Each number is 200 + 20 x the weight over its row's rms, rounded and kept within 0 to 999. Layers, rows and columns count from 0. The size before them is the row's rms in percent of the matrix's.

# layer 14 attention key, 128x160, rms 0.139, rows 66-74, columns 80-159
051,240,214,178,220,197,182,212,218,224,239,209,199,215,203,196,202,206,206,191,216,226,185,166,202,205,186,227,186,215,194,201,207,168,181,187,192,190,200,232,211,161,169,200,212,214,201,172,225,214,210,197,172,216,215,187,199,217,172,157,189,158,207,182,218,189,138,178,183,214,206,204,193,225,204,206,217,212,223,216,203
054,189,183,218,195,172,173,209,183,198,158,190,192,180,192,207,184,193,205,192,204,193,230,243,199,194,203,185,196,167,196,205,187,201,208,235,201,203,202,169,181,242,217,189,178,165,205,234,202,198,198,194,200,185,193,237,215,176,236,249,197,235,171,234,197,206,240,227,202,206,184,209,212,197,199,216,193,198,161,172,170
052,169,187,214,189,183,206,191,167,209,215,196,190,225,218,221,219,194,201,166,177,171,214,207,199,232,232,211,222,195,209,201,213,216,221,223,191,200,231,211,181,216,196,198,171,224,206,214,191,211,172,206,198,188,232,184,211,220,195,212,171,186,176,224,175,182,226,166,205,162,202,186,218,204,208,191,189,224,216,225,197
078,205,227,182,157,197,208,203,237,187,189,188,233,234,218,199,229,194,202,202,217,186,203,192,215,153,212,194,188,185,207,184,191,194,204,182,172,195,188,210,194,192,207,209,232,185,159,166,180,192,186,170,215,222,200,188,151,206,215,182,204,247,201,183,197,222,196,201,168,167,223,210,198,231,172,197,172,168,164,216,175
094,156,196,223,218,220,214,190,194,190,180,256,187,270,207,224,216,180,223,203,197,226,205,183,187,168,197,202,209,217,225,165,230,206,206,203,203,217,197,215,239,218,197,219,205,228,202,201,223,182,186,194,200,166,192,206,170,195,187,197,209,192,247,189,197,220,219,166,219,205,193,185,218,196,230,181,184,203,203,169,238
118,217,226,202,193,208,169,220,175,210,220,187,215,168,216,192,200,194,200,238,192,225,197,182,184,195,166,204,165,200,215,205,204,186,181,233,206,170,206,193,175,208,190,196,208,219,205,161,223,169,192,207,194,226,248,205,229,169,197,202,194,194,198,206,229,226,201,214,183,213,181,253,184,209,198,176,192,218,215,198,196
073,177,210,197,212,211,186,225,255,191,170,193,215,169,205,194,177,202,192,216,198,225,194,206,226,213,243,182,174,201,205,231,168,216,198,192,193,194,222,188,213,189,207,216,225,169,207,206,221,144,197,207,234,181,216,193,179,216,220,220,210,192,245,176,196,205,197,196,214,209,161,231,189,194,193,212,234,190,189,143,212
048,212,206,191,219,179,184,171,208,202,205,206,182,179,221,196,228,179,210,210,163,202,178,186,182,197,218,169,184,242,199,197,197,198,220,224,207,195,202,180,147,198,180,200,213,198,205,199,210,229,245,198,202,228,181,219,227,194,172,202,183,191,216,193,183,208,176,226,174,234,215,206,208,198,202,162,209,206,215,242,181
052,198,212,220,202,209,198,223,201,201,176,212,216,189,180,209,146,200,206,182,217,222,231,236,190,192,188,213,227,165,198,205,197,185,182,207,214,222,185,206,230,217,235,179,181,182,217,209,206,172,200,179,190,186,213,202,209,196,271,226,208,219,203,194,219,223,202,218,189,193,167,200,192,187,192,227,208,204,187,172,193
# layer 14 attention query, 128x160, rms 0.136, rows 67-74, columns 80-159
081,231,189,181,193,208,228,197,209,188,221,215,204,199,233,193,198,193,173,227,227,193,187,196,185,197,158,201,233,204,226,200,224,200,203,171,188,174,192,207,195,182,186,188,242,242,201,180,205,198,215,216,225,193,195,198,188,173,179,178,184,195,209,220,197,168,212,218,198,192,217,207,196,180,183,186,206,232,249,215,203
106,201,213,179,174,188,227,174,199,199,207,166,212,184,184,202,184,205,206,207,183,202,196,195,201,182,212,186,187,211,185,175,205,172,209,159,214,217,172,193,203,181,220,228,189,196,175,216,189,200,157,203,261,186,203,204,171,218,191,195,179,231,192,224,210,131,182,195,170,203,175,214,204,215,192,177,182,180,209,195,213
091,183,229,217,171,175,195,194,202,181,164,188,208,231,195,224,203,174,202,186,183,235,202,212,191,192,176,197,217,202,199,209,188,223,169,183,203,218,193,204,184,199,192,248,201,186,208,216,213,174,206,208,227,172,205,222,148,191,200,207,217,212,225,179,186,207,173,229,184,197,176,220,186,206,184,202,190,219,176,192,184
084,219,189,182,190,196,198,204,239,212,193,178,195,218,199,173,199,202,247,218,208,215,222,221,205,206,155,237,218,231,224,199,195,192,213,223,232,196,201,204,211,221,184,230,207,219,221,177,181,220,224,176,221,178,187,232,192,215,191,209,216,213,225,197,208,221,206,216,193,207,214,203,231,187,223,195,211,212,190,169,227
092,228,189,195,220,235,202,218,220,179,221,195,248,187,201,221,243,224,174,233,215,193,190,220,205,209,154,188,166,198,219,189,207,189,178,201,178,208,195,203,197,204,199,163,201,198,226,201,200,160,171,208,179,192,221,185,182,166,212,175,178,190,188,217,207,156,217,221,241,211,237,218,190,194,228,215,211,230,199,222,208
208,200,214,199,201,187,235,189,170,226,248,216,204,232,200,235,200,180,217,233,186,201,211,216,210,217,224,236,212,146,201,151,220,192,192,156,191,206,185,202,215,176,212,223,203,201,188,195,174,218,173,183,201,199,220,187,191,199,205,194,187,201,174,231,207,189,217,206,163,186,221,210,225,173,223,218,197,209,204,215,197
116,192,183,172,179,191,206,218,205,202,175,209,215,195,197,180,220,202,197,191,207,204,203,228,208,220,194,222,221,192,194,230,217,214,208,206,188,181,239,161,209,206,185,201,215,178,168,174,198,180,190,228,184,181,203,180,234,216,221,218,194,195,144,188,212,216,215,194,199,183,185,196,164,192,170,212,207,188,231,170,238
091,231,217,183,199,194,237,179,199,177,226,216,207,215,230,208,187,210,173,215,226,180,199,191,177,212,181,231,205,213,236,183,212,209,224,174,186,194,207,204,178,196,185,206,228,249,211,191,202,200,215,218,206,216,197,167,203,167,155,182,187,201,214,220,187,191,211,240,218,210,210,206,229,183,194,197,237,214,241,220,207